Weights of a small transformer language model.
Training: 229M tokens, 3560 steps.
Each number is 50 + 10 x the weight over its row's rms, rounded and kept within 0 to 99. Layers, rows and columns count from 0. The size before them is the row's rms in percent of the matrix's.

# k: layer 6 attention key, 256x256, rms 0.155, rows 13-26, columns 0-255
# q: layer 6 attention query, 256x256, rms 0.159, rows 14-26, columns 0-255
k13 113:51 56 57 48 48 63 40 36 51 51 44 40 37 52 59 66 55 47 55 47 55 45 57 40 40 42 33 45 47 71 51 49 54 66 60 31 52 61 49 45 47 67 78 47 67 55 67 68 63 52 66 46 46 34 47 45 68 75 47 54 49 33 50 55 63 60 47 46 53 61 65 52 35 51 48 60 65 53 56 45 32 53 39 44 55 43 61 63 79 42 66 50 46 53 51 42 58 56 61 33 43 58 51 42 72 46 63 41 56 40 69 22 38 70 42 59 62 46 54 41 43 62 61 39 34 45 48 37 16 44 53 54 47 48 47 43 42 45 52 38 46 50 46 50 52 46 41 54 61 37 40 51 57 37 41 54 42 72 59 57 52 43 61 57 55 53 48 45 57 57 51 35 47 39 55 63 62 68 48 46 62 67 48 56 56 56 48 47 49 49 48 41 56 64 53 32 53 60 59 41 49 46 43 44 44 52 44 60 53 62 53 39 60 56 43 63 54 43 37 55 47 56 70 51 33 42 38 51 61 53 40 49 55 45 42 64 56 50 42 53 49 66 45 41 72 48 39 58 46 31 50 44 39 43 45 57
q14 100:65 39 45 58 56 43 53 58 61 36 52 50 46 41 54 19 32 54 31 44 38 48 51 36 35 63 58 52 74 48 47 60 51 44 66 56 61 28 58 51 63 41 44 58 51 52 43 44 39 61 49 44 78 49 57 54 37 11 50 69 66 54 38 54 43 54 43 51 41 65 56 47 41 62 63 66 54 66 56 50 70 52 42 44 50 69 54 47 53 61 50 58 26 47 46 40 51 43 62 45 52 36 46 49 63 53 55 40 47 47 57 49 56 39 49 47 47 64 46 60 45 31 59 53 49 30 56 53 61 45 35 43 43 61 56 42 50 28 53 45 56 58 60 56 55 50 38 55 34 54 52 53 57 67 55 47 49 38 57 53 59 34 50 49 57 61 58 45 63 74 59 52 43 44 55 59 49 65 46 59 40 60 31 52 40 37 40 54 59 34 55 50 44 51 67 44 36 53 34 46 54 61 47 61 69 57 46 49 51 38 52 58 56 42 56 59 40 34 60 30 58 51 58 49 42 65 58 49 48 49 43 47 55 45 57 55 38 50 48 61 40 42 49 50 63 44 61 48 45 54 48 34 48 52 75 56
k14 099:59 66 63 40 60 58 69 41 56 48 48 51 55 62 36 53 45 53 56 39 59 47 40 58 48 41 47 55 35 40 55 45 53 73 36 32 57 68 36 56 61 54 55 48 57 54 73 68 47 42 51 54 49 41 43 36 50 56 48 64 42 36 57 55 46 61 49 59 44 56 35 45 44 77 44 45 50 61 41 66 42 47 27 65 37 57 48 49 51 48 63 39 58 61 66 42 51 45 50 36 53 49 52 54 60 37 56 56 66 37 63 41 45 50 49 41 45 50 68 43 49 64 35 40 35 38 43 42 53 29 55 57 55 52 58 50 69 56 59 31 44 58 40 59 69 57 65 60 62 41 32 57 71 43 45 55 39 53 53 54 53 54 57 70 37 46 41 45 44 43 46 43 69 53 34 44 54 54 58 39 54 59 49 46 57 44 67 54 53 44 45 44 40 50 55 49 39 61 57 29 44 56 70 40 55 40 31 54 69 52 66 46 49 54 53 46 44 55 48 56 45 40 49 46 47 48 61 63 42 32 36 54 67 48 56 58 61 48 57 55 69 62 48 46 78 64 34 64 53 40 36 60 50 49 47 57
q15 098:47 58 40 52 46 46 39 57 62 55 43 49 69 46 43 61 53 50 65 54 56 53 85 43 56 33 62 46 41 56 34 45 56 34 62 53 48 39 43 61 62 42 37 50 47 57 43 47 50 62 46 44 53 38 43 40 53 53 44 42 33 37 49 52 66 51 66 49 45 32 46 52 48 44 49 39 62 57 41 53 57 40 55 43 56 58 60 49 55 54 44 57 50 54 38 55 56 51 41 37 53 46 44 55 64 67 66 56 55 36 35 37 44 66 54 38 35 51 51 52 57 55 36 33 49 52 34 32 54 47 53 55 49 43 26 51 60 53 59 49 52 70 54 40 59 57 45 42 47 50 52 53 41 63 41 65 49 47 32 59 45 62 62 28 65 46 63 44 68 59 50 47 30 45 54 65 51 44 64 56 59 38 53 45 52 40 54 42 53 53 47 45 53 49 46 45 36 36 39 64 37 58 47 62 53 49 62 44 55 47 42 43 40 61 37 48 26 46 59 29 44 54 49 61 43 48 62 60 61 69 48 50 49 62 45 38 14 63 37 50 25 37 56 52 61 63 59 32 52 51 59 40 57 36 73 52
k15 102:41 29 52 47 50 75 61 40 55 56 49 49 52 57 45 35 46 59 57 35 48 45 39 30 46 49 62 46 43 40 56 39 48 63 51 51 46 54 61 67 57 52 51 65 41 60 52 72 54 39 61 61 37 51 43 42 51 41 59 57 50 50 54 59 41 45 41 44 46 50 53 45 34 60 45 37 67 57 38 48 43 64 42 59 53 38 45 50 43 56 45 58 52 31 65 55 46 54 44 50 60 48 64 61 27 47 48 47 63 52 68 58 36 59 44 41 46 50 46 48 44 55 60 50 45 27 48 68 21 28 54 42 50 52 69 55 49 46 61 48 52 55 43 58 63 49 68 68 66 46 60 38 58 27 44 45 44 53 65 40 62 54 55 47 46 57 53 41 54 42 32 35 53 55 56 52 51 56 56 30 72 45 41 42 41 39 68 58 73 55 24 45 58 55 55 51 54 54 49 46 66 53 59 38 49 61 50 50 62 54 56 70 45 46 46 60 70 47 66 43 49 52 63 39 62 60 37 47 55 52 39 34 43 48 31 49 63 33 47 41 53 50 44 34 54 59 35 57 38 50 65 52 55 59 47 39
q16 100:57 38 65 49 51 50 35 63 64 40 49 56 41 53 57 38 75 51 46 58 52 42 30 48 41 56 44 58 49 40 42 57 35 56 40 39 63 39 47 54 54 40 71 41 39 59 40 56 52 47 48 55 54 62 58 62 45 51 61 51 58 58 34 42 62 41 42 42 52 61 37 47 35 53 39 54 44 28 59 49 53 62 62 39 53 27 65 58 53 35 43 52 56 35 34 48 59 42 32 49 62 54 58 29 47 49 43 62 52 40 32 65 65 40 58 51 58 43 72 43 35 45 74 61 63 36 35 52 66 57 47 51 42 48 48 65 52 54 43 34 46 46 56 49 49 67 66 37 53 62 44 55 70 32 51 43 61 52 34 44 63 43 45 58 39 48 55 56 36 40 68 42 62 59 36 31 58 47 53 59 50 54 45 79 53 49 46 44 40 51 54 41 47 53 42 47 52 39 47 52 34 38 32 48 53 53 57 56 60 48 44 40 56 43 51 43 40 67 39 58 49 43 41 54 57 74 59 47 54 39 43 37 41 22 48 48 48 34 56 44 54 55 45 53 49 51 42 49 47 51 45 45 65 57 42 63
k16 086:72 51 48 62 32 34 58 45 51 36 71 33 49 50 41 52 52 49 36 37 51 40 66 49 47 51 48 45 63 58 39 67 54 50 54 45 44 38 66 53 43 85 55 29 62 44 71 40 57 58 70 39 55 54 58 46 46 50 49 44 46 50 47 41 63 42 36 47 54 57 47 53 61 39 52 52 32 47 45 57 70 47 60 59 44 46 54 47 54 46 38 38 59 74 67 49 47 56 61 50 50 49 54 60 64 42 46 45 48 45 43 39 26 57 41 63 41 56 49 64 77 47 52 55 46 59 46 52 61 55 47 36 43 51 51 54 43 37 56 53 49 43 59 56 45 38 45 44 49 43 55 41 67 48 57 59 52 53 55 45 43 38 62 39 56 52 33 60 59 54 51 71 29 30 45 74 58 47 47 66 39 58 46 64 59 71 45 49 42 49 59 83 51 47 50 37 40 41 43 47 47 49 53 49 66 39 57 38 45 34 56 52 57 38 57 44 48 62 42 52 54 55 50 57 57 34 63 52 49 37 61 67 55 56 53 43 44 53 65 59 54 41 43 44 40 37 67 50 45 39 50 61 38 46 44 34
q17 090:40 40 50 41 48 53 43 46 51 49 51 76 58 31 49 47 59 52 47 67 32 54 59 39 58 57 52 32 41 44 55 70 62 45 60 62 59 48 50 50 41 44 46 52 55 62 30 65 58 63 52 45 61 35 34 42 33 52 65 36 44 52 44 48 29 50 49 48 57 59 48 49 57 43 39 44 64 59 57 52 42 25 32 39 34 57 45 47 58 45 45 49 47 46 52 35 48 56 61 39 58 52 34 51 50 40 44 50 46 63 69 35 38 59 51 48 58 51 41 52 54 52 53 54 41 35 52 41 68 36 59 44 49 57 25 58 54 48 69 42 53 53 49 43 26 40 46 58 43 34 46 51 34 39 58 48 39 42 38 54 40 46 43 56 49 47 34 29 37 63 42 54 66 59 45 49 51 45 44 61 45 51 39 44 33 36 46 49 52 33 39 66 45 46 48 54 40 71 56 51 57 70 55 49 24 60 47 44 50 66 60 55 45 46 66 38 44 43 44 49 62 44 52 34 42 66 38 41 58 54 71 59 62 55 48 46 55 56 77 45 46 49 69 48 40 46 54 43 46 56 46 67 50 68 38 58
k17 097:44 28 41 52 26 47 37 46 64 51 64 53 38 47 41 49 48 57 50 70 37 48 50 39 44 31 54 54 57 32 45 47 32 61 31 29 48 75 51 47 61 53 52 49 47 48 49 41 55 48 51 63 46 58 48 53 49 27 44 55 33 56 61 52 47 47 58 56 55 45 50 45 39 62 61 49 50 51 47 49 51 41 51 44 56 49 74 49 51 58 41 46 52 52 48 43 46 43 30 41 57 50 46 47 40 61 54 49 57 49 55 36 35 47 59 38 28 53 47 30 52 58 55 42 48 46 51 57 48 48 54 53 40 39 60 76 68 40 50 59 54 57 39 53 45 50 79 66 56 57 51 49 70 37 43 51 50 52 55 48 53 51 50 48 35 51 45 58 58 25 34 49 55 43 45 48 54 39 56 34 59 42 66 43 54 45 71 45 71 42 41 37 48 55 64 48 36 51 51 53 52 31 65 35 34 45 66 56 61 48 66 47 55 63 49 47 64 52 35 50 61 47 42 65 69 48 52 56 56 42 57 34 51 61 50 54 52 46 27 55 54 62 51 61 55 50 26 57 52 55 64 69 46 60 33 74
q18 093:49 50 61 49 45 51 47 41 45 66 62 40 46 57 36 53 53 44 46 58 41 60 54 55 35 52 48 52 33 55 48 46 56 38 34 48 56 65 59 68 52 53 70 44 63 59 60 49 56 47 62 64 48 36 45 64 59 50 40 60 51 35 46 63 57 54 48 56 56 43 43 36 51 38 67 53 57 57 40 45 45 33 42 48 58 56 32 55 49 40 46 41 54 35 66 58 50 68 56 45 45 51 49 48 44 57 52 51 52 33 41 55 43 51 40 61 72 46 60 52 39 59 31 37 60 60 50 52 29 63 40 39 51 32 49 49 48 38 39 58 43 52 43 48 45 39 55 44 64 63 40 51 45 61 57 42 57 70 49 61 56 58 47 45 41 47 59 51 61 49 42 39 19 56 81 56 56 58 42 59 44 53 61 35 54 64 43 47 64 57 39 50 64 38 51 72 50 34 54 56 55 35 68 60 49 58 26 40 54 57 55 56 38 66 35 56 49 53 50 47 52 52 24 21 62 47 54 49 57 48 50 47 39 30 51 49 56 47 68 43 56 50 32 50 47 42 28 59 47 58 50 41 41 34 36 60
k18 094:51 42 54 45 55 53 55 34 53 35 46 42 27 48 57 54 61 56 29 34 38 61 66 39 47 55 39 53 53 59 60 49 65 27 43 57 67 46 53 58 59 47 55 53 64 45 47 50 42 56 52 39 52 65 46 37 43 54 38 57 58 62 43 43 67 47 50 54 49 55 47 68 60 50 53 62 42 50 51 37 61 44 59 53 33 47 50 60 55 43 47 48 56 45 37 55 66 46 43 52 33 37 56 63 54 45 48 46 41 57 35 42 44 44 54 41 54 43 69 58 76 47 60 50 36 70 45 42 63 51 59 29 57 43 39 59 70 48 30 63 46 45 42 46 49 40 44 42 49 58 51 40 36 59 45 57 36 56 44 41 35 34 48 31 46 28 42 59 45 53 56 34 53 52 61 58 56 48 47 63 53 59 49 58 31 46 24 61 43 43 58 44 56 46 36 44 44 33 65 57 56 49 32 57 66 70 48 59 48 64 38 49 50 26 56 52 49 51 52 64 32 50 59 38 55 44 38 25 48 56 65 62 59 56 41 50 34 48 58 34 28 44 55 48 55 60 64 51 53 40 50 57 38 47 55 50
q19 088:50 36 54 62 44 55 32 54 40 47 59 50 56 60 60 45 57 61 36 71 41 50 56 48 40 45 40 48 41 46 41 48 49 63 37 50 39 39 40 65 38 49 62 36 49 53 53 55 30 46 53 44 50 54 61 55 55 39 65 49 39 54 53 51 49 52 38 36 45 66 43 46 65 56 57 72 54 35 49 37 64 52 41 39 49 58 54 58 48 43 59 53 39 52 40 48 69 61 66 72 40 49 44 60 42 56 50 38 49 53 78 70 61 28 56 51 55 51 55 50 43 26 46 51 52 47 60 47 40 59 54 56 46 62 43 38 41 47 58 43 63 34 26 61 55 42 42 46 45 56 45 49 52 29 53 35 50 63 58 40 63 46 35 52 46 43 55 28 42 56 63 56 42 49 29 58 61 57 49 56 39 53 59 55 46 54 48 52 44 40 48 52 47 51 39 64 38 57 47 33 58 57 48 60 63 55 39 63 64 47 76 49 58 35 64 56 45 60 60 68 48 61 50 43 51 48 45 37 55 42 53 47 28 33 81 50 61 53 47 58 57 50 41 49 52 46 51 45 70 58 47 31 50 57 30 36
k19 086:57 55 61 44 64 48 32 46 47 58 48 56 54 62 52 51 46 40 43 46 35 45 44 49 52 64 51 38 39 57 50 59 54 56 37 53 56 57 53 38 62 62 63 32 69 60 48 60 47 26 42 39 59 45 42 59 47 53 42 59 45 53 44 57 40 58 50 54 42 58 65 47 69 49 52 68 52 57 41 56 52 49 49 60 42 44 57 54 58 43 70 46 36 54 37 68 42 48 58 50 49 51 35 32 54 28 50 44 71 54 56 48 49 57 47 72 58 43 64 57 62 61 20 62 41 28 48 48 68 39 39 45 57 37 49 60 45 48 53 35 55 32 65 54 51 44 39 29 51 60 45 63 44 72 59 54 52 56 36 50 49 44 45 36 42 59 55 58 53 62 52 60 43 53 45 63 29 45 59 53 34 51 48 62 51 61 42 52 48 23 51 52 41 55 67 66 45 70 52 52 53 34 52 48 55 55 30 29 50 46 50 31 64 48 49 39 45 55 30 53 55 50 39 32 41 59 53 54 46 47 48 65 60 49 62 37 50 63 50 33 63 63 47 54 49 52 52 53 51 32 41 51 30 52 61 53
q20 089:66 63 37 48 44 42 55 43 48 50 54 42 49 57 49 43 44 46 66 40 56 59 62 42 51 57 30 49 48 45 38 57 50 60 37 51 46 52 60 49 58 50 44 49 55 50 42 56 42 46 55 56 39 60 56 34 63 57 47 43 62 53 53 50 40 43 41 44 57 48 70 39 65 53 49 67 47 31 39 56 45 47 51 52 55 58 60 52 53 50 26 64 36 43 75 39 40 53 70 82 57 61 67 60 57 50 48 43 43 53 49 46 49 58 48 52 61 52 49 42 46 54 33 52 44 65 41 39 53 50 62 45 51 51 52 56 50 46 44 64 46 49 59 53 50 46 41 58 44 28 50 59 28 52 55 41 41 45 55 43 47 48 53 36 61 50 52 14 44 68 52 68 55 32 36 49 53 28 37 54 57 63 57 51 51 58 48 51 42 55 42 53 26 51 48 39 51 57 46 67 57 41 62 41 46 67 62 52 47 40 59 67 59 38 48 57 47 39 67 67 67 36 51 53 50 34 49 44 43 58 51 62 59 57 68 31 60 45 43 53 56 61 72 54 71 42 63 39 63 24 46 56 40 54 48 32
k20 086:58 43 25 48 48 57 47 48 37 65 58 59 35 35 62 43 40 49 66 51 60 64 16 46 51 72 67 42 53 43 52 46 51 43 34 45 57 78 47 47 53 51 42 49 46 51 52 52 68 38 40 52 49 49 60 56 44 36 50 45 41 46 54 40 53 56 63 56 44 52 43 35 53 53 45 24 61 42 47 51 38 58 44 38 64 33 64 55 48 63 56 50 53 61 51 52 47 43 54 45 55 52 43 30 42 57 67 62 59 55 54 46 76 54 36 36 55 51 47 29 46 56 49 53 55 33 45 48 51 41 64 54 65 58 54 45 59 61 46 62 56 58 49 50 52 45 64 55 62 59 51 48 68 49 43 58 59 42 60 48 43 45 47 37 47 43 53 56 62 42 42 48 45 47 47 32 37 54 48 44 60 51 44 49 50 39 47 37 66 53 38 35 31 52 63 61 48 60 49 59 59 49 53 59 44 58 49 64 55 61 63 45 38 59 41 49 51 43 48 35 65 58 44 36 37 42 46 50 56 63 83 33 61 37 60 47 53 38 47 70 38 44 47 66 40 47 42 52 32 68 68 45 67 49 40 37
q21 096:46 64 74 31 57 61 84 39 53 45 47 34 57 57 48 50 48 49 57 37 65 43 56 55 46 34 50 56 58 34 65 51 44 56 50 65 37 47 60 36 41 37 50 56 37 42 53 39 41 47 59 55 54 59 47 59 66 61 44 43 56 36 63 55 58 69 43 40 41 41 68 52 37 34 43 53 48 37 46 58 46 56 68 79 61 55 62 40 61 55 51 35 62 63 53 65 46 42 45 39 58 54 52 45 60 42 44 39 45 56 40 40 46 36 51 52 64 48 42 53 43 64 59 55 36 61 62 61 69 61 40 49 53 38 61 54 60 47 51 54 47 60 37 44 55 73 48 43 56 46 56 39 67 69 52 50 46 35 60 69 53 56 47 40 54 61 43 53 48 38 38 42 47 47 45 57 43 47 35 45 63 47 51 57 58 44 61 39 47 56 73 39 53 62 56 53 56 55 55 55 35 51 65 36 47 38 55 46 34 49 28 54 60 55 64 47 54 56 59 56 49 55 52 50 27 31 62 47 48 35 52 49 57 74 36 54 38 58 42 44 55 50 53 38 48 48 48 54 63 53 48 55 53 54 65 70
k21 098:50 62 38 66 60 36 54 43 47 39 42 48 47 58 54 54 59 42 56 43 62 53 69 52 46 65 43 70 40 79 49 52 56 59 62 66 46 38 36 48 38 65 51 68 43 46 45 42 48 46 58 51 40 32 59 59 64 68 61 50 59 51 40 55 56 43 59 54 51 55 45 57 63 56 48 57 44 41 57 57 43 78 53 47 61 61 42 55 35 41 50 32 37 45 58 44 35 55 52 50 72 48 54 78 57 44 33 47 44 38 62 61 62 48 36 45 55 59 53 54 36 29 39 55 58 57 39 52 38 58 55 49 46 60 48 47 36 57 45 54 54 43 54 50 65 60 33 55 46 37 43 60 38 41 59 48 52 50 41 37 62 47 78 59 56 54 48 40 51 55 48 58 58 55 59 55 67 63 48 38 43 47 42 53 65 60 38 54 39 62 62 50 38 49 34 44 58 35 46 48 61 45 29 55 42 45 57 60 58 69 40 50 35 49 56 55 56 51 61 45 30 58 63 59 52 49 43 41 48 63 47 73 53 51 43 53 48 51 61 63 35 30 56 66 55 43 73 34 54 54 54 34 60 50 52 48
q22 106:48 41 55 63 54 48 44 44 45 46 52 58 42 46 51 33 58 46 44 34 49 53 60 43 28 52 39 40 50 60 42 62 47 54 30 47 55 32 59 43 50 54 54 50 53 44 43 58 44 43 47 54 60 67 69 45 58 47 43 57 50 66 46 58 49 60 40 29 65 49 36 35 66 42 75 42 49 50 54 41 63 44 47 34 67 51 49 61 47 39 40 62 39 52 46 52 48 52 57 85 53 48 52 37 38 62 51 41 45 48 40 58 67 43 40 49 72 61 36 39 32 32 51 56 45 41 40 38 36 43 50 48 51 54 48 44 42 38 52 64 63 53 61 52 42 49 50 56 61 64 35 59 47 50 46 62 42 52 30 72 60 44 25 63 49 55 63 42 35 48 61 61 27 45 54 62 54 45 42 48 35 60 38 65 47 47 41 65 83 68 45 45 41 53 49 61 42 46 39 68 51 37 52 51 55 56 33 57 59 49 63 52 56 41 51 48 41 45 41 56 39 49 40 32 48 59 57 34 53 45 63 46 41 33 62 45 50 50 58 50 41 54 40 53 61 35 49 46 48 45 47 47 35 43 52 48
k22 120:62 49 51 69 46 49 59 32 39 49 57 31 32 53 51 53 50 54 39 33 51 50 44 36 41 58 51 49 46 53 51 61 51 76 34 25 56 68 36 35 54 70 60 38 39 57 72 64 56 44 55 61 52 48 51 43 53 66 26 57 33 47 59 58 54 46 50 51 54 46 36 50 54 68 42 52 60 44 41 40 41 49 49 33 65 39 62 56 61 45 55 31 47 50 67 47 50 45 43 32 42 45 43 54 59 43 59 53 56 54 58 36 39 61 39 40 69 40 71 56 51 64 46 45 35 44 35 48 50 24 53 49 52 48 53 48 52 51 64 50 45 46 49 57 46 36 55 58 60 46 54 54 58 49 51 60 52 50 36 47 54 47 60 36 53 54 53 37 59 39 57 33 48 35 58 33 53 66 47 43 58 49 28 55 57 44 55 33 56 48 48 47 44 69 55 48 51 61 50 48 54 44 42 46 50 52 47 65 61 65 51 48 51 47 61 31 49 30 39 48 47 58 58 51 30 30 34 53 53 53 60 50 56 38 34 51 23 47 51 52 41 44 62 42 65 50 55 54 32 39 49 64 32 48 55 32
q23 096:49 56 35 39 53 56 39 58 52 44 45 49 55 55 47 50 36 56 41 63 63 49 65 53 41 40 50 31 60 44 35 42 41 45 60 45 39 32 63 73 29 50 66 36 46 43 48 45 44 55 47 41 57 56 48 49 50 44 75 45 46 62 75 54 58 54 51 43 38 36 56 37 55 57 45 56 46 59 47 45 72 49 36 48 43 69 38 49 51 46 37 57 47 66 17 55 53 66 61 43 48 46 49 50 59 49 59 41 57 56 60 46 55 45 53 65 46 53 38 49 52 38 59 66 27 54 54 59 56 52 52 59 50 59 43 49 45 39 54 38 54 57 48 64 38 43 50 63 45 45 51 58 45 45 60 57 51 47 44 46 56 42 40 49 59 43 52 32 57 66 45 59 61 53 38 76 51 48 62 55 46 65 65 46 29 42 41 56 24 37 51 45 30 55 44 56 45 66 41 34 56 50 74 63 44 41 58 59 65 52 48 32 58 31 69 37 55 53 66 58 61 35 52 35 51 53 46 47 68 46 56 50 53 48 69 45 47 54 38 55 52 60 54 58 54 49 47 42 60 69 38 48 50 56 67 44
k23 101:64 32 50 39 58 48 62 51 25 57 55 45 55 45 60 39 41 55 37 30 41 54 45 40 53 63 44 53 34 47 49 50 54 58 48 65 65 32 34 43 69 46 55 59 38 65 34 48 54 34 43 46 42 38 49 56 48 52 43 58 56 46 53 52 49 47 41 73 49 60 56 46 47 51 41 53 61 28 42 55 31 52 43 56 56 36 48 52 45 47 52 50 46 34 60 54 44 42 42 53 40 47 50 41 52 39 42 52 55 50 52 64 62 25 46 47 66 52 56 36 47 32 24 57 54 26 56 44 44 24 46 64 75 65 59 54 29 54 57 46 68 41 45 62 52 29 54 48 57 56 48 45 44 50 44 46 43 48 46 63 58 63 46 65 46 63 56 38 56 45 44 70 33 69 38 60 45 37 61 51 44 57 46 47 57 47 64 48 51 37 36 47 34 53 51 59 46 56 56 50 56 30 56 64 55 55 47 46 72 58 42 48 54 53 47 44 51 64 38 54 41 56 42 46 39 49 55 65 46 48 58 42 42 31 72 46 57 42 67 49 35 40 49 61 60 56 39 42 47 54 57 66 54 44 54 33
q24 086:49 63 52 65 38 47 56 51 41 40 57 54 48 55 44 53 66 42 63 56 47 36 63 50 54 57 34 58 45 53 50 52 47 36 44 52 72 55 46 58 62 43 58 53 71 43 53 53 47 53 64 48 43 29 42 48 33 56 44 44 40 39 36 57 53 44 47 48 42 60 45 54 38 30 67 44 57 66 50 64 39 32 48 44 63 42 50 40 55 60 69 51 55 36 49 47 50 55 49 48 57 48 40 71 38 55 42 37 41 56 62 37 34 45 49 67 46 57 57 63 58 51 52 53 53 56 53 39 43 55 50 51 54 49 54 51 51 44 51 51 54 55 32 29 34 44 48 53 65 53 53 52 47 58 51 26 40 59 38 54 34 72 73 39 50 49 53 50 57 46 29 54 23 44 67 52 55 72 49 69 50 49 78 38 57 56 60 52 48 58 54 42 66 46 55 62 60 57 64 57 55 34 59 47 40 47 51 45 44 48 50 66 43 44 36 63 55 54 55 60 27 60 34 52 69 52 73 41 61 50 56 53 38 62 45 52 50 35 61 54 58 39 69 38 50 47 30 43 53 49 61 44 58 49 30 43
k24 104:46 55 42 55 63 49 31 52 48 36 40 60 60 48 52 51 62 44 41 52 35 41 64 38 49 58 57 48 62 68 50 52 56 43 30 59 55 46 48 39 45 63 58 48 42 48 47 24 60 66 40 57 62 67 53 45 56 56 25 65 29 53 65 56 66 53 49 40 64 45 65 58 57 53 62 37 49 47 49 51 57 56 61 50 44 53 54 35 44 66 52 48 62 51 36 57 50 55 34 49 48 40 52 57 61 54 48 42 28 44 57 43 47 52 49 28 55 28 62 61 57 54 46 35 46 70 50 45 71 61 50 57 49 36 34 63 59 40 46 37 50 52 67 46 49 44 53 46 54 49 57 50 47 48 41 57 79 57 41 46 33 48 43 28 47 58 40 42 38 42 58 44 53 46 47 57 47 29 41 43 47 51 58 53 50 47 36 67 51 49 45 54 69 62 29 49 51 18 55 47 54 52 51 39 45 79 49 55 43 38 59 58 48 44 65 42 47 60 54 38 61 32 53 65 53 53 51 61 43 50 52 58 48 58 47 47 42 61 40 58 42 60 57 55 41 51 58 61 70 33 49 43 36 55 38 66
q25 092:47 45 61 55 49 62 43 59 26 48 59 58 49 63 40 53 52 56 29 42 52 42 41 48 40 51 39 48 57 47 52 49 62 53 32 39 42 42 55 60 32 54 49 44 51 46 47 42 30 46 56 48 68 57 48 42 47 45 68 59 66 60 45 42 44 50 36 37 44 49 37 32 59 60 56 62 47 54 59 34 59 32 48 35 47 50 43 68 44 42 45 47 33 64 51 49 49 47 67 49 44 44 51 52 30 59 57 49 37 47 57 57 44 41 58 61 61 66 44 37 66 28 45 56 52 61 58 62 34 47 46 57 52 66 49 32 29 46 63 68 58 40 38 55 55 46 41 50 47 50 40 43 52 50 47 55 46 56 45 51 57 52 18 50 34 47 51 54 45 58 64 48 44 43 39 50 51 59 49 48 51 52 25 56 55 65 54 47 79 58 47 57 60 48 49 51 60 51 54 34 65 64 58 74 62 51 39 49 69 50 39 39 44 48 58 45 45 56 56 57 40 54 54 26 64 45 48 31 51 37 45 44 49 55 67 43 53 60 60 55 55 45 34 48 66 32 26 56 53 75 62 46 56 47 46 50
k25 080:46 52 70 46 57 64 50 49 56 53 46 50 52 59 58 42 38 59 45 65 58 48 56 62 52 60 41 53 28 63 54 51 50 49 67 49 47 49 47 47 76 60 45 50 45 56 63 64 47 66 52 43 49 43 33 59 60 55 40 63 45 53 43 71 48 58 33 44 43 66 44 56 60 63 52 69 57 39 47 50 59 46 50 42 45 60 47 55 60 53 73 47 43 38 26 68 52 49 57 39 62 39 43 44 69 36 59 45 74 56 58 40 52 47 54 51 65 35 52 56 50 48 34 54 43 61 34 42 50 35 36 54 62 52 45 42 45 47 53 48 56 41 50 53 58 35 26 57 46 55 41 53 53 35 50 50 59 45 48 63 41 48 42 41 47 53 68 37 60 52 65 44 46 72 47 40 56 76 58 41 56 38 44 56 61 50 36 40 49 59 46 43 42 64 59 50 42 65 64 51 52 63 58 41 49 36 57 41 54 57 43 41 47 55 57 30 47 42 48 47 62 47 53 39 43 51 66 56 44 62 42 74 60 46 39 52 74 43 44 21 47 54 51 30 58 58 56 54 46 19 44 52 43 44 55 48
q26 095:52 52 39 43 39 51 46 55 47 70 46 41 50 36 40 63 69 35 53 55 41 63 58 46 68 38 58 41 35 60 60 36 71 37 82 49 33 54 35 42 45 38 56 44 60 58 52 47 62 56 41 52 46 35 23 56 53 52 60 46 63 47 55 36 56 56 49 50 39 39 48 54 73 58 39 50 58 40 41 49 47 56 53 52 31 53 30 50 63 60 51 47 44 64 57 38 53 53 64 39 38 57 46 53 60 76 46 71 53 72 47 56 31 62 58 49 32 32 50 47 45 53 48 46 65 45 50 48 50 43 56 43 62 44 43 45 53 43 53 37 53 56 49 49 70 53 52 39 39 36 61 43 54 52 47 48 50 62 49 48 43 48 64 55 46 33 30 51 69 64 49 52 41 66 44 60 43 48 62 49 58 63 45 53 48 50 36 40 61 49 44 62 46 45 56 54 66 32 51 58 57 63 48 58 49 42 44 33 59 64 51 44 54 59 62 38 45 52 61 52 57 54 54 25 44 52 35 44 44 63 37 53 71 58 53 35 58 58 52 69 54 55 46 60 46 68 63 55 54 55 37 49 51 51 66 52
k26 093:53 44 49 40 52 79 41 69 74 47 57 56 48 53 39 30 42 59 56 81 60 52 33 51 58 38 48 46 50 41 54 39 45 56 74 56 48 38 53 55 64 34 53 68 57 67 39 46 51 39 49 48 44 44 37 55 53 40 50 41 53 52 39 44 47 42 55 61 40 52 53 38 33 41 54 59 52 67 49 58 47 53 40 54 47 57 41 54 38 47 48 77 49 50 47 61 52 39 51 48 57 53 58 47 51 57 45 70 70 33 49 58 48 57 44 55 60 46 53 42 53 62 61 52 36 54 44 56 39 46 49 46 60 57 58 55 56 49 38 46 54 59 34 61 72 59 54 62 55 50 53 50 41 66 46 39 48 52 45 59 66 50 50 41 46 48 65 62 52 56 29 45 47 79 67 58 47 50 45 62 75 41 55 64 54 60 26 52 59 54 53 39 45 45 72 54 54 46 60 48 54 58 64 54 61 41 68 30 37 33 57 69 64 66 40 53 51 50 72 46 37 64 40 43 52 54 52 43 60 49 43 55 50 33 42 62 57 44 55 43 48 56 42 57 35 61 45 38 49 56 56 44 48 55 41 42